Each number is 128 + 32 x the weight over its row's rms, rounded and kept within 0 to 255. Layers, rows and columns count from 0. Numbers have three digits each. The size before them is the row's rms in percent of the matrix's.

# down: layer 2 MLP down (transposed), 1344x512, rms 0.0332, rows 426-460, columns 384-511
# gate: layer 2 MLP gate, 1344x512, rms 0.037, rows 427-461, columns 384-511
# up: layer 2 MLP up, 1344x512, rms 0.0362, rows 427-461, columns 384-511
down426 103:120138099152145119156146128117162141125195094100107154133162107150100103111242133154139128120219096133125141064116079147096156120105111142153131098054109123168134105112187166094149138087165064129124145158122098064126126131024112131195137111163085200147075104115098110139133130057101100097110131114154105108095105114150171141141100131074150114079148110104153158117113054096074091151163
gate427 102:135191136161084142144102098081120154134081170127122139126130171117102070080119132109093171150117089075146129120105168135188143111145075107095143128134128089190120117120120116094187110121076143143132154146146125137083082135131075120117123155178054164156115126123181123177151180151085164122083098168116169156125087184103206159128116148097109096148124108153119153119142176117089102155159
up427 101:136096112128162167169134165138207129141163076094094120097109117140172181153130141127081134160136074114093100163139114086098103159126116080203164161144134172141142115108083157107100156175110130091109126122105135095123093145116066077125095116120185174121165133142102145121110158100067160106139075137173159131145113103109156136072108089187114146140044083113139167109118151122183129169079
down427 099:150090155150137127139160094087085165109125123129187079124096110126102112133158121139115121147080093106147123102139098122090153117178151120128123144139135120160114188175120141137166133089135131093112080158106068156112121157178095129098154143150109180176136108115152186171151160110103113095068116194182118145189145106137151155165143196128124099133060119187109101114109176085109140133161
gate428 095:129109164160132119062124082059154154119134117119162110146114137071135161118098135097074142153166108204133086138113120127114187111148122102123131120130123114209049126114093093119154131161108171096138036178127117164125168125137149080056038095136096136157209162180143162090140076137135110125092186157070161164101077081123169132071127161149098139116102150099119139153165167110159100108157
up428 094:119130166125129143113177153158141210135176160189089113142152203151116106157063123157125067172055145067164094142127066161115122189175128149067094086161128173109139122053157121132164140155105178094151143114152108122161095135125124117120136178108116124152127103123089126108121118160134110129100126088113189111135064148095174070115158128144119131123095160140150091090134163154118162106155
down428 095:168097107127110145119137086070138163136124160172142115086102095109097120084127173165137155105112161151102175089127139174161147126153099094154107091128158074109125122132121126178127078046127123139100121102116148201119142142047160138115176174149084111138123091102098069148115091100130088106154120123126076108091140103064180114169143143098091147154128137115173159143109141141108078155117
gate429 096:061118127155104103067081083102128116133060113116166183111095038129121129042125108105124077082129148083122157121124122127106163082104137072080132145175171184196118145107065100105116105106213178169107090146158097077183099132104158105116085119113178110125099090149084107110142160184091151113152156133118216108170075155111162119094112148217123104146090110111121152166157154058077160114140
up429 099:185174121117116112095104186208154135146135157148098160098120136146146084129153152122126128166141171158165232115205120135103114059132176097182083115130130113144183115098112086075106148124125094068150151152115144132149102116100089126173174177122137114117154108109151171124175107144182125179141135129165034183059172132219159127154118131106152119124145072167155137118130137164120073168121
down429 099:109097109139189213139169164166069156117094132154110185167083071132185168162111115116167134109141115108128099147088104152145081119098071163149172114100148144131108114096060182086200165105127124097097092144068171124185147097148135131112108062138100189070158128154115188092116087188133088196106255212112139110106138114128109122080141129101099128140134150154091129158143107021141191141161
gate430 106:163054122117150140091191107150142131082140116126117112112068156136165117147131095190102092162129167124169136158100119092202070096142125081106084112125100122164183164079130166128116142100100151107107149181129058105076130119131106119100142132142122126114192185111164127127134022178158125168161136084165109074105177117132175148095119113161106137092087088146136063092133181160149133155119
up430 099:144121119105142133145092121102144091109133164116096163150114092179103119057103138093176111113101106210135161165131155180077250136122145116118074165139127146130125128151161210123150102207155143078182183093131188067128080143135109156149133083161149150190080155146130081112082122169132116149094130144135060124117056113099156093148103135145140106126107110147122081136153124066172171108138
down430 103:123183148150173122112114144134113100097130110149102141193127119119086107139076137120167166111133099126120126106131117148086169121098134159132140097115189104118108133146155136116135126167153149106122166096095205096159142142000134093117107064167118132144087108157093159182117163169139105151096152255117121141107101104137139103156125144117131135106152119109142111131093133087120084109150
gate431 094:126126147114095081106143075092087117103136107120203112139107124062104094122128139109177154177074140125144140105183163135180141168110152137064128161228062115164121152108192087159118060092134138158114101135165046147157120103094160198152113127116105154116118120151162145119178083160114127109078185109177128114131111112085112146134140121125115071138141120164134099126145055140099097208107
up431 099:156143100127121171094135169124116164158137065073138148130102072186148140189137142176108096089133173099115151148119159145129111103123094194103114160120139111153107144168141154125130128086175150170135138093115100150190160112124077104154084087192167173110080128131104146154110080085119081097194116133142141114097150133127146103190121147125096114161105142079067109099109156140143128058095
down431 099:164129125083155156130123144127150151157132159084100161080122174131101128129072143121157158087119174155149122120180121171105106153096167118194145115102071127121102113135119117132123147161140162137166117104117090189105120113036178140123159158067146133116131132166112133157131122125129127117144066138136159103184103108105126128125112080130103079118156142175184115082148165108140152140151
gate432 096:081133096071115109139078142137132172083065145112176127124141110153171134138118091180129137163133122177151102083164153139137116130176131167058122125170085094145163108109123106166111111175144135120117123170111170131118077122096109119113150165159135105131135141105153121083081143149112143122105157088158126148055131183152125102131119155138126167159089129162135126134184089099173137046099
up432 098:105135104121065151226177069076133124127125079131093131148070155096057154117227194077145100118151045137105054112159118136129129140175163114102070131148133129169128176166187146107158119134075147193087125133145148119081078116122087113161125134130085118133119128103136132115134151136174098138120156166098110109236155137136122129139167127119150144075146117080131110148090105147107117110088
down432 096:123066151088119130174112198156111109109131148134119116145176126092134077171119056140072118092097111109158065155140131124099147105084146144109148165159101178133156097108096105160165142126162103179120121093158116117105124128093050125117123122117142109161157177095053145095144112094211142129139000136137095143100087162142103147155097137132109126145102176085107121123142133174111121129098
gate433 097:144153100111108111147173076104108114119134124121203136151145116129152105114176033168155148138131137135164189086090157133153153062093106164055083075119167116117105126147134125123116123121069121135116115104126079147120152161142139159137121164136139154082141106118102121149185127149168127125094147096117129081072115135163089187110090122126113128131168114126142106129106096138210106141153
up433 101:142151159139150095053150189182170105056118178157112130094099103158080115118021101135087088074145171136064174118129153163201128086128118148186131128076071050164105136141132170097148101196132079106144122106159108134127138137110116147081144081103159088108123112125099069205117075090148116139189118169109152125159091121115106088103179139149109175109115155105174161118146112147131126095099
down433 099:160218065131072110125148127133175170053103121101155141135155158116122141176156094112094092158065115113124073085119124080115112126135086149123109069180114150128100152142144105097115130095146124135182167097193090143114126109176094121141134148136141129122115101106169142118146136114115168054164099154136085165099111106164178081088130095094137154085092091148111158110100146135155123180180
gate434 093:124087138149108104089160067091149152111124075108116174134146119141095091101140115090100165115119141102150148118102201193107177222110130128143187160088114131116120157129078098129124167071047069103131130119100118139127112085176147176067151133175159161113220136102129155161123172108135109094125124146118158133083044089127177138151155095127119101135108162109152027125167113090083151096105
up434 094:105157111155175110128161119157140121147184124094167124115166126135088117137102151189106164197104174103077076137128134135139136149108077172139144184134151143105113114106137144144124089124111096145168082122130112124101165149104088162159094123152117141194168166181109103127115123159136137132141125115102121055157126112130145149129135120104062146107161134150115171150107173106164127124189
down434 097:114132115118105092113136154141101168133081120113131076136153130088114155188173115098129091127130115116084119152178114156184119075149160164095154106152155147073105148149133104118090102197175116105119115120083146163098145165107130200128170129187099097115130175185163109144112128166100101225186137144148150103187121153126115134151159144151110158153112146135124168110164178105145111127175
gate435 099:195110123097105176171148113091113158148135077123124171153103117177096069088213132069127077163189154097131150148135096116139117144133110151111097123063111135124104106145127130100142106130138129124138138139157112106167167115118108129105161179167150135181211117158133128147055124112185106085221184166140149163047167131128167109196128095102109201099173045143104126124136178110120151202101
up435 100:165124137114117110197156090139135085084137115118147112110148152072172141140143164161130092175185111145115172166122099160131080112140142133099143086213129151154188150093154176112117146174143113120067145140093148121037056104117116129120143088149093099139024134136165116166174084091113074109132140117091121153127131180044160120138174209176148106162140139113120083081093147120153096110104
down435 098:122063147185146111070067115177025083098145098119114135163142172061133173175052162131189152192108172176089154132098135185103121149142123136148138140137166141099078110130169193098124109150116161119103115138110155106134212155070127115177209088094144162097121242127105153119082101067184123117170107146155143137104126133121140143131084171081146131162147187127123218144141145126133095129145
gate436 090:153134194094081136105140122164168101148132105158190123092156109153125122110084117124161099125143153091136170133120109145097150124166058148105153177064087165103153119098141136140149096141154133153118128128117117201109113165161123116106176139097142129146064091071157137108160132135105113122034124118124118142134147139078148169122146102103206096098146181106137093091053117084147158114137
up436 092:145146098161070090199203105142074146118123140145135161097149147212138110100155157104184171117124099152122110174121171095110149154105107136139156148120104168138158151149160151093127114185144108147143147172095057151104108125136139140129140208097142120132070138125092073123157093128144150146085133111160191113101110106127162138133101167147158173123074154121138142081109123147164167117123
down436 091:110100160121103155169180114147122138122105093073130097098149110165108111125146110060116152143096201117094132090097201169127140119140107114121153115139090150122120132103107087099073159189131141157091139081120086113083120138255073102161159122093171114151080125151143099093105118090102061130148126137100142100049116164148152107118185118108143163119119165117138092117148133122171136131119
gate437 112:142156116104145142166152141158125167153135063095175085131112116194117163155149096063117105068120118125122107137087161093129191169155135063108166060125137113155154143110048183083155125108115088110141135172139170127112126115135145121080133158187112152162163129144163109171166183168125082121115127147101115202159126164061089130148101137141148087094085171089141126122161139126186038112121
up437 106:161105087151105128128139093035075154170114146103116171135168119074176107118150140193099149126208143113149047136102142149145140145125124146115061185100177153169104179121142106145123118166098103126136150118175155148140133145121132162081149108134092098088126171079141099112128134094128086135093107136113075132183106099127082165150084146103134158128120104140148086112109109130127133113118
down437 106:133150117158116155135107143152109151150100133098095112078118121091140107152122138162138130131097081201136100140168118151113176192183121149106079120130171158117080149126214101179099104133167113171112135121128116101162077143059154094086099169134131094098139172134126119156112090135113095182124066139166126068158112135060129174101108110103191128143135170124103176105133083149127120144099
gate438 096:109147130100161096109139128102157169132181160150129092105177141076181222154152082119124102135149058142155151110134152098139166144091126140146152108093136093109138127120075117098149127133075130162117081109208041144098129123146142129128161130098123168170178138145140073114167131175109089115143115136086174115152122226187148127134114160172121179112089111107152129091154208086122101139071
up438 097:198123134171107188125144106110162149105155064123139099141150141185143094083111149159147083097070097099063117103109113048135112086139190169127075091102085114109141160118137163140110081145124076180170180180067221133144115096105151088138091112154125138142146169191088150121134146113102161087123140152167064148053103106174134063132105078089109104135129078148140122137133136108131191117120
down438 094:163113138098118161107122162125125128185110106123076137090157107147156132056140105054133095130089126148093100126101147127175112107093079184049144153140176077129144127111141089113160059178117110110115194103134135134165148155102110119155113183139120139164107173161102118127169110101172090133110000135113111125087095176103155127128118191118135113160141107093117086165110127138163152154092
gate439 109:134132145197108154123119096151118139117156141143104086146121122114140218165123163167104095071111069085153076152150139117141129106149144093115102114089161123152118095113072088124115167095086125144137119168125096125157129101107098078137105126135145133081161121082085124169151122094140130068060136141123167109107189180122135098125162201176154163087178166139131131103137117072104178137149
up439 107:104080131135143125138124119053128132099173171085150156127073191119124081102193124138158108117048125099126072118144110101136107210055134109098092120166085110187153063132063093128184201135127141128106082105194082088161155129110144147130099182146076151152115168078101134138110119148104070151122134150149188142183097150098155103178123056122111126084175114126163163158131117105034117115154
down439 109:193135178147141112145186094147124117121112070173062139171145139125111172171105214128121132135158153130114156095144067133185163209151120096134101075144142126147125120122074124086144179089119186153124102175089190123177138139077122080144114156133064137119097092197150083154094144128084152128140162099097135164124167123179074132121101141119182121194103158105153151131091167121113135126136
gate440 097:163155169155138151114139086138166087155084144146114101118176158107194142153117161111114124138170092157090174114169140159135098138129133146184123115058110146101172145144179160127048133097122103159146159160161121194101122136113108100096121134116143146096134155155171130112075114082107182116121102112152131175071159061135105194140115078142165129140159156124083111174197117166176143127103
up440 098:120095127113083115123136110184131090156128145152129109181109101131190092125133187143164175090111114077139138079179196161081105080135083162051113109098103135146145143162148140097118139122158155150082147153149149116117138174085099121174101107143192135154100114080108141134068127125100135115124124115078099137118126108135087070127154093113161128129148118107168131119145193118156143134136
down440 100:138116099198101087135131066125164134139072111134197129140101096121095145129101118121143140127119123132134164083147129118105130142142169133148144084110124176117083168086144096100084140120125124169090107189116187124154111098031162071125174123129099137126128077054114131192107159114090179093118200180120122139095116106186069159092146177196116096066094093150205134169167121137096120132170
gate441 088:094067086136141044148109127108130126158094133167153106133105096102131095174127107125119113162118137162152129165184142087081067104108118188111090148114109150144137105084104090190144168112174104132126136084200130079168099124149171122126080163144150122157188136135126114154111141114153159133129142179164127159151140132147176130056059072106160147135082084089154166104136146068086130092117
up441 091:140155101100142120121119158084161135069170072148096100116173152107139130098108181144138110142138121126133153158156081155151107119086124173110158133137133102126176230137122111110119131088141164050139130123118096194081100127168080094097144082123101112157106122129174071104079124082111121106078115099085125128071157166031161113122085162151168098093068137072155110095063153124216072122169
down441 091:109102121168136102095112153107084130092095186130096099154188143143098142124145115097090125129120124139125178136165120184171164093125156165176124122136140100134113142177088137111125112161122109043097156138119116171117092122255086123074169096080224126109087098086116160178077148086099158120163072000093147103129152086144180150098086151156137091096115185131154158104102080122145092163161
gate442 092:129113085156110151130102133158088142123093165119097174130102165130105081071208091170184072170105144161079103141186100151133109132128141128125156116198115139122175146124126079119087148120132112197173100070118097165100125114135085110159121121127140139121130122089148117154154141132104120118167114093124161130118164167144168064162083104160019127147130142096146148121167052117154086159121
up442 095:154143161183117078122130098133149213155094093096138140119178114094110092193121113094135095048133110081032124055154124096142176127100104127141160145121095087162107144175199131152113109120090094155165075117104146145111137115093107141087126108131133072092104130187120155098053140086135151103102109084102210126143089131195125177067144108151124161107104127074164153124104161105167159152083
down442 096:195168125205145100120071129127099153160132111038091120106215127107104132182185094123150137121171070099089132111159107119136149157118168155119148152147115124175087156170167083143137121097087086138120089178110133154158146121077071162151150180104101140100093151150144086124105167082111102128169140138117116130094133150143095187132099128193051098163118129095153122100135112103165179186103
gate443 101:103127138128148174138129146104094075101091094162124127139113098092178103113172143117174136173154104115143126120168111157156111140137204116065136152115160116147081109060112149095111212085159119116112152131178187114073112136062149154117102158155054072096145134127164135152135179117089133122159088127101123158134131175124097146148141099144161114122096125124133133093092112116142133076179
up443 101:132119134154131123139145124137112187097136139150113151135164117123123169098175127130143204143101135145147086169103109111090088148111093075134138045061185102072172126163101115169130099169174167189134120110167093174106131145187143086112159132157175122197120178173122141135172069157137163132126160092177168174122131110148170099204077207113148153120139113130143154146139136141089119115086
down443 099:088107151177171219167115179145141093153134138131129094150165121141137146071098137101127110104152160148159084150140084128173120163106102124134146067112121147133155124170085148136135139154129150151079163090123124201086087131066090110130082091116101112130072079137150103099143089111096146084132080143179144096062097095072078051146128084074150108156117134150132127152120080163150161108105
gate444 095:104098134127114078110086115151167138191124125144174142153108058054138189161145114162101100142154119155129129118128141124098158187103168114103142108164203126150127091135126119132161197097133118150142169053097041088066134070117036099123166028165154084136161086085197181175150116149041114116116150144118140081120203123094159133155122115126116143099102124168095158180174134174140033138132
up444 096:166111109119132043053115163153164142132143065143109122166069136110168084147156156122151102170099148170120142125099184035200136139113093111179068197146159132149110151154101112106094178124059117130148104136122172106142116120141154109110132131172101079138173132116112173164110081186141163118157144105105114141129169058121192145146133074135106152072136077163137070135111156140197145133105
down444 096:155124178121137163132137159123169191178139129143142146105134116089115132136155074111152088141104184123123158149127118114103133175091084150041160108141110151141095129138096104143154158128172156099143119176088137157150134196121117139103120136100130077168133118133094129105144087172208140092111000104127119161101126140066103129124088142100106142101188132147160149099135102092079137134093
gate445 106:119090158088069165092107137133159150144123145077062076041148111066127167131132070132170136121128145165095150132170087149145161101165123167080061078101123137167176178081106147061106086146147120136082161102175090117114139113122077120119140163105125145152148109145199102145115145141118095080156102113103148170117170099137144120130095100116103171096090120129148092141132159130138145135086
up445 107:118147139156171187170155068104135144154101130144153127129144141125031140116125076109130153128130137128205073128150126161199178165127131119129154120169108168106105124126135131146137141148131145133110050183146151166109127160124136131089103148123116073097126143122205118128159152092133171092135106134161075123147140092136101129145158186127066125119126197088124033102129070102116169131058
down445 108:142127140090175197117153094150175112139136087155111128100078154129132171080150161121095130129108149146161081140122062046107165109115117134185121126115119155073122133175164164093144200152139129120114136147173130163087113159203088168082121186177094110143148157111176126127142167131181136116122056121101129164150154127113043164143149135134112149060144111117097060127117132112120108110122
gate446 100:171122127077043180119150152140115153137105190118093083118144186141170101105177121116123161100126148155132136122133150130118090106125147137183165119089164110130089102180182123132121107122072116117115113143136116089133045073130157121131206095141135120138155128150088196123162115130068115108123075033183114122102150159154113106086165112127108184131108131093187070126151132069135172146148
up446 104:154182105110104083121102095103127156104112107207150177164159183080057118171148127128081107134129109111061106163132118130136125088132103155145109143121102111180086115108112154156117131141074156155075150184137189112178117164089108146129143119135131116105141122115118150174107060075083141081146119146095099102147071080138114141085122180059104139147136149068081144126072136164170105084091
down446 103:169094141108111099121111140115119146113106161149079187164149193131167125073096163059080137160166141125157162087146114137127099159127097095116156135130104065132093110147072096123166078132062085144047169123100158109130087136170139115140087118099151156099120154176059135117152056170135131101130029130148118099182093197098126111086127147097108157117120188110185115134116134122098135103147
gate447 091:139144100119116159159168104128157146135045129147178131067090076104070143117109096191116116119150173095107109168156122142118121175163165164160150160071111169105168182130114176118053072107103113104080070122117110103134155127137112092154125165162165171113136110133110141141135133123195133177142090102112118148082097164100139128129144157148044176102110117151125169129188118150138138146179
up447 092:065104127152082154107095159150187130176160069166097093101137144152160105171147144120169113113144159147120142177124198055122116098099078079131153121104147142111119122121090131129154131164140131154119124115152164084118054152112097133156066103089097079117110139133134162154128140163087173095128140141146122141119107138149117108114092142175175114085121100123135170147203122137098133152087
down447 089:095139103122125219060122140095189126111110139134134121122134088200121109185131130057157065135165146171154144086093181133122176150132089141091164099134101116123129149152115092179186144132148147129100155129116120101137099082179132088106157116098138107106176134090163111134138091102113104160203030062183151098092138124135136167115215149171104111080145152183082099124107134110153132135093
gate448 101:165139159130120121066101155107164145126116149183141141163142145133139146111073154144107115111109159103166168153091084104138120147152114171105102193119157104128085122142171183102066116119163104129147164185081111169127151115149152118144181161178093154196142102114168135152128174118169100112097073059064083059114163069071173170071131095171151124138162120134121102097129098127183139138128
up448 099:159104124155098119174111106111126149178146094120125182143161147145145115111091131087124170139095108194057067169141188137078068127095149137140090108063137133132119124096159160090198100138104066111133053109191110115071170131113141123138184121115110112087158132093139090121117076135119073135097122141066125153154135106171191107143114116138126149124134137154142181133099130146129164116197
down448 101:116152121181072108145133146152121099108163133112147130152161179129148142170226092151184208155115132121154103137133120176064083127135105137114139102195141168143154135112195125158088139142143138108172077182103140134091154144057134162099190198122153103061129076145082123100119102145125146127127018111152103067091150111159118112166128083149149163078085119135084118147134145149138175096194
gate449 102:145152153146113135100125089136140173112171099097108178163155159135144149182143119152103139102123180096129123136117084141088085097134136126108083128142103127141073067096111188150093128047143150038111069133201125145120136073127152156102173105098073158150158129110156124105108094152169124068149144111146133103135156139129113137179120125141178124128152147136126129144104152156075126113121
up449 103:091144130081145104145127163108112091118136127113149145094028103116136116142156110123152101130160153207188168098067172094097148156160086125133091079105186143037158129140157116169153118158098141124145145091163105097141122116113103091154129110165141110183119110130109104148098132129055114129079148148168091132089078102139081136058132162116129160144138164130088117119170113087102126125188
down449 101:101104112155100193147167152099113126120116134194087088130129172131130058104096102095131138153113107103139067134086146091082146175113112130137130145130146133050137144109102117096173138163117127125125142137102165150151148123058099062146034113149112094127135069171064168162088155148101118128135167185084196166124150119173140128072181142152118188140070133139097111179169100118132118148143
gate450 092:126109113194179156131118107106119166155132108164120100095111121103077132164134097122105165111141158162056112113135123090143114147142193149111146123090152161099117157120082195085115132094148074078150111206177129072140130182108102149044194136151138146119089133144177120050155134141070165083146134100090175152151116072134105130137064155053121139141125165140121156127130174141081136155083
up450 095:121118157133149097108113147173141124160089108140086074115172129087185196180057153115140164123115113117104151164175128091148138115088141137094156124135134116128095169034067125138144142130099079090118117143136156084102183132116110111128135158143131121119158165097092108086213080121114147155149160111129131131142094130138129112116121145120124146086115045175059090152134094121127132153097
down450 096:108140173040135114130137127149130107131148178053128150165149133128143118120123150078148080171127187151154117173095101133156112120145183145108120157153108135107136099169133096162130139149157167127133161123080125100117114120255067097140106106090158105164162214094093181183150148094147139191132122094105118142169062159143149139103127086158159083084080140103152097133059137165150161125170
gate451 099:141169170169211135092153138156151096139078127163118113138160136080172157141137110087083097141178190133135159113125143142164147132145097159148167095158135142112114165089113113080121184174086115186142104176173103086069180140126093118154154118062124110112118128082157162063148134093149186102108132128102213126162123149149178104128114124091118071187156146155166092111085131119064203093130
up451 100:074088203112110127133127113160164150105123099092138114113131120136135082078120151070157176138123170118092133132145108130109190083171107148074192125171130105095180084133129141070087180093160090142123060115160162129098148171138134130100088173130132117102173164105155154109119107148105198147149153084143128169144146113160204101090072079129142137136107070141133100144136121048115148181158
down451 100:135152170119123113167170121189116119091084128167130135136106075143140136126136121094127129112150143119143149140118156095148180131114156151138118165122087110135129150063135105168066098158155089168139139131073108157104132118102122085078080158149098154167094097047114141161091140083184080133152054130070182056111099141111121149100102147094114136064152111154179194105144121117112129130126
gate452 092:088111134094097176107169042133129134108108077145148128082138101154152208085088176119081135225107116109203158116104082142197147094087091097121171094103142133146118079038100135080125200171126109185187153153121168071147190174111129114177137148156146134080171141150105100106123116107129109143118111123150168146153141161146133120070104186174125127195083139169122093124116109175113080133142
up452 090:135153157106167113114147181110149122129170103150113143128145143113098162146121157135177141108159108144127124139116199162115123133147167186228169163102141144094060131109088182163088112088112115122140120102110071154065153085145159155075133144081140087138122130082113130181123170133122099148153149161098159155119106172147089047124119156107116190127158158096158105124067165108170092068131
down452 093:103146101168121122119091155117120125203171118158124149139054163091076125153132162114122089144123121198098110147121123136096100129147181126120109171173160112127086115146135117128114130106142100129074147114120173075136102087050104182088166143101125144135083188120155099134113141095120200119159101147072129127154132065169170100104106106152142108083129089101145152149191118128154177150097
gate453 091:139168096187173140097132189127118080106124106166188114137089102111152140152057092172120094160135148189140165115140115155173087159119162104085170144145122117160113137136127119191149167073175114159140170083103108093111130102178135142090100148142112102148129117077129110099156125067118145080147162152137125087098173132149133164162034127178160074173108125171164153147094139149125124122122
up453 092:142127126161129149109156112118129097058070100163215165138117141172130122160106141114146136144170166144125155107162147125101078153152149112129094062123165154102121099184117089184088046181178126120122095184136160104098121092109143147120118103125129098072180153126080124104164107144127117062192089120125108075027231151193136137165166131130176164170143114099208152085147160116172087150126
down453 092:137165066068179130160165161135097127070174139112138121121119147096071106113156077116113131136141106155139092101095142126109155128114171102114213156122208115161107116150103134179112112125103107072161154159170120105118090090186140117135147119140121146123134124139140128096163126151056086124100255123196090198128165116140116124120170111178189119147183105160126142103157115147123155165146
gate454 100:142149157067149140153089163133134162106138120127098125149076139127029092082129095151099161144116140121073124139144144104139113118076126135116204114139130110147132074147172137121152131103116132147099116117152128076159101064136146154162069120140119137210143107118104093180101140111157122129141105147135120115196137134183111101136116117149189177069105120114069122117178144167102111088160
up454 100:042107096106128176190092087114128105135098103087130157087100113129140174153113145056121124159123120122158079218145151152142091074120106129141145135119101153155109102155110125104148090177089057165092171169157146112132160090121112119099107088136045159137151122154139130182156162130092075145103127143098113115137084124080094149146142109088115110140180164082124060109166110132184129129104
down454 100:147076165124082186129142167116135115141123155114096110134173140097199106144071160118129079116172104108198133124078133140156104097102127152169136128096145067135113097155081124108189106185114119147103161110152135141134135105180173140129175082108090102094130137123166149086185135149138071131120134133135127144114141156126150131197145138131119116081065173107171075118130123133126071100133
gate455 105:128104128090138075086169124131148140141112135133071166139152145108123130131150128126148154076173162100094083128149127160111145216142054095101212152104120145155096131134112165144150147128134132169136113137132140172039130082160152162136045102081144128064169127130114143105110128121120105130134100145069106156133152119125105167104163064140167081146139149085110174083159117133131120117126
up455 106:157165125165112091156128109119140119151161142148093137072163099164099109103085187123121149112165080130117125116151108179119127198126142108119153091182127118165148165146183068145144064126134107134162116130137141150176077066136147183181146093187125149255070120138139127133189145211110115119147108127141142118084127047138142157126128154172135086150093050142102150107136063104137172150092
down455 108:053107171191155114129095154127142135147145091127091066140117148161083132132056141125087117119112132172154157163161082149098109131118139127116092073111132114131192121176148145115159111111114223113151143129111122110129045111136135162141066115095185119161082152150162125143119103091105118121131146082099148119129142101139179096169117171151151206180092133142123164078115162132135235059128
gate456 102:121113123161187152112160118089141077088104115171156143142136170149117117150038090095187111152129133084112127200145137212163107155120121091108160169168111178155182145107139089151097133173155171121110101135156100098092042085109091149168109095123084142141116111141131135120109112145069128118119116116160171094142109117072089156106116117142127089113131105113120156098177147150123177161156
up456 103:126095065133148098131114167134034153093079159186099132130102071090160132194130121118121133114110140105144141175141073179173136127116097081148128120124103100128091144099105115130149175119192129122079133126182175122167148156113141097088096146099171146114192126100094087094099062157155150200109082101114147121170110148146089128080176207072077166151087181163104138173122136085040118102125
down456 101:179083112134139106163119103110069141116075167193102135155096129142102085096145132135074162112127137073147128139161125157166171091141115111126124112029139051155109122139116054148185148106144112118167124117139164160120195172120115093081086203138204143135128103110136147131147076136100170128162135062070194163186123093112104131110130173015144191176129128156097143137117106126088126104110
gate457 097:158133091140065026134124174199113132122144093090152112130057148138116143126083113171194135194144165175112143127110071124068116197127121151094134108115102108101149104163152125121129125075111111114115083118120135079144094111154108158177145137133112135135111178103094065148101136104136176136158143114053148139165172118108130079098185147113107067146187124118141144142117072169205110131101
up457 099:181168121183095110106075190199157130118111146093093137139107084167104071117128127128149138113121150159160152106139084128082120157117135124094110099160147133148198109127129093140120148046120086079098077139106132080169110132123123137164190133092150169141116086099092126116087166061115102116164087094132158186130067117164129102104144174041141154167140118112152118153188114149181104165129
down457 099:113123107106086136131169120156039167143122134085100110154140137168133150108101116142119120148098145090126152160152122127145106118123119131114135098108112170094108111092108163096078089121110130136160136099142138140087108091160119147142066175116151144102146134132093164121108106171153131094149230151050075133144162079061124092098129181118076127137157063170131119087097136125099130105126
gate458 118:086086136187169129132115131207085116103086119104059141103132110147116139089135163096113143067122085171135130137173179165164175094087127197135196135093134129086113168154149158105158172208151169155124171125071108124124047138136065127122146128149121092094156080131104100096164072137091142186073108105177135134143186099105144097208147104117132162120124102144117114125156136109141134142137
up458 116:081127130172100056143086121124140093160131112086151127065151125114146112168136123129090131077118130115145077109157139135181106136086156190094163157179139122148081099173172045138150136165149079115106194158121133082141153137105128107136105104143066093089154069135111108084107075105159106110172143091078085078197184197156170149158121096086130167129140109097171138123137117083142138132152
down458 113:101115138133131097127082071158074177147180181088100202098130136145181101149117143091155096087139127188137141149190158131150112123089153158097183143152118133131077142132156058061186129151135150083118138151097123132127131183234159162135109113143102126106176093165137130134160118163163110146111166114060131141221149133118150102178139135078107164110153124139147119108146169146143144156144
gate459 087:116108115067130105069165143150154099135143126101140134213110132138134129159125118088143149181148137142133184097138160099164134096145134127104160087114101098137117164098114087076175149177132127162136090117140092107160104069117144110134039155159160067142136139108112147099112135184072166125162143114103142113139144181112085127102096127175122167147105131073131165134134132153135129179133
up459 091:104105120150103152142088110097118130103202156160106179134097116138135120121098159108129134129154137158160141068122119178126096148134099052134126134108138134168187111084102098135142139125081061112154143089127123143068161113141166090091191105087150167120123200117157140180171160111170095189139147143164163145156168134092143139122154160092078048054167134214089098162119201106115196128084
down459 092:124098133158077139058132136104139106173139090124098168190110090194146101146121152130134166082158121125056111094075136100095130162153117105138111106113150079147093108073105090169085142143104123133106145179106177148165125143057165069049102102150203112181122123152178093106129146137132152138137100184127150123149135151099080111085135177143093124119202139094148134091103067109112112039144
gate460 116:114134108092124068086140135090174138139147182126169173127131135124183146128126091164067094089078172061116111151116134069113191158141127169080149098118137083169094071146152106077197132129143092121066135183174181116158118147100131131105153160111102075136160157175070126114075139061165073106137105155144169156169148133090123131157119125089152151129091129149117159160171201115104150137181
up460 113:053120124127181107135176132128122146098161139062095100111038159083089150110150111085208080139075163113130179124119117143122115148073179124126133156138063113116116124063128085149104123106127174102087131038100057181110127125124076188129178125078174114090124164069207149104131084181138136118128133140133124163119173104108104108154184155134105111093168106151102139152150102144038088112112
down460 112:122103125138175134155179122086142085146133149100079115123073140143115193115126129158151185130147136148092121137077103153102128135100080122113117161109128165152162176155164144126119105121123161167141104070182086121118141163114092089168136100105118123117159180096145115103193111165137157143135058113066100148130151104170100118120131148099118104110169104122085172148102074123094106125058
gate461 091:154140111174113134167154147151217173150169129088111129146118163134151148167158070124153158137084078132139137134155168119073141091123174107106172112138152047141070092144118107171141158189110074132156158115125107140108128156131160125127132152150146161150115141143112120159126114133094165157110117124199132110106108185107166106175091086157209046161178172135116083156116080072098100089168
up461 087:152110123142098133104132109073114104116090140156184138175156141099132103121148098154099089112128127164099170125153099117076046121169154125151091169114094153146100218126118061140093183181153181120142136079156132112165178106136133118146117124100130136128130154194209193143131000066118100106077172100105123129098144134174045158106142135113110131099131106138163068111091082169118141108116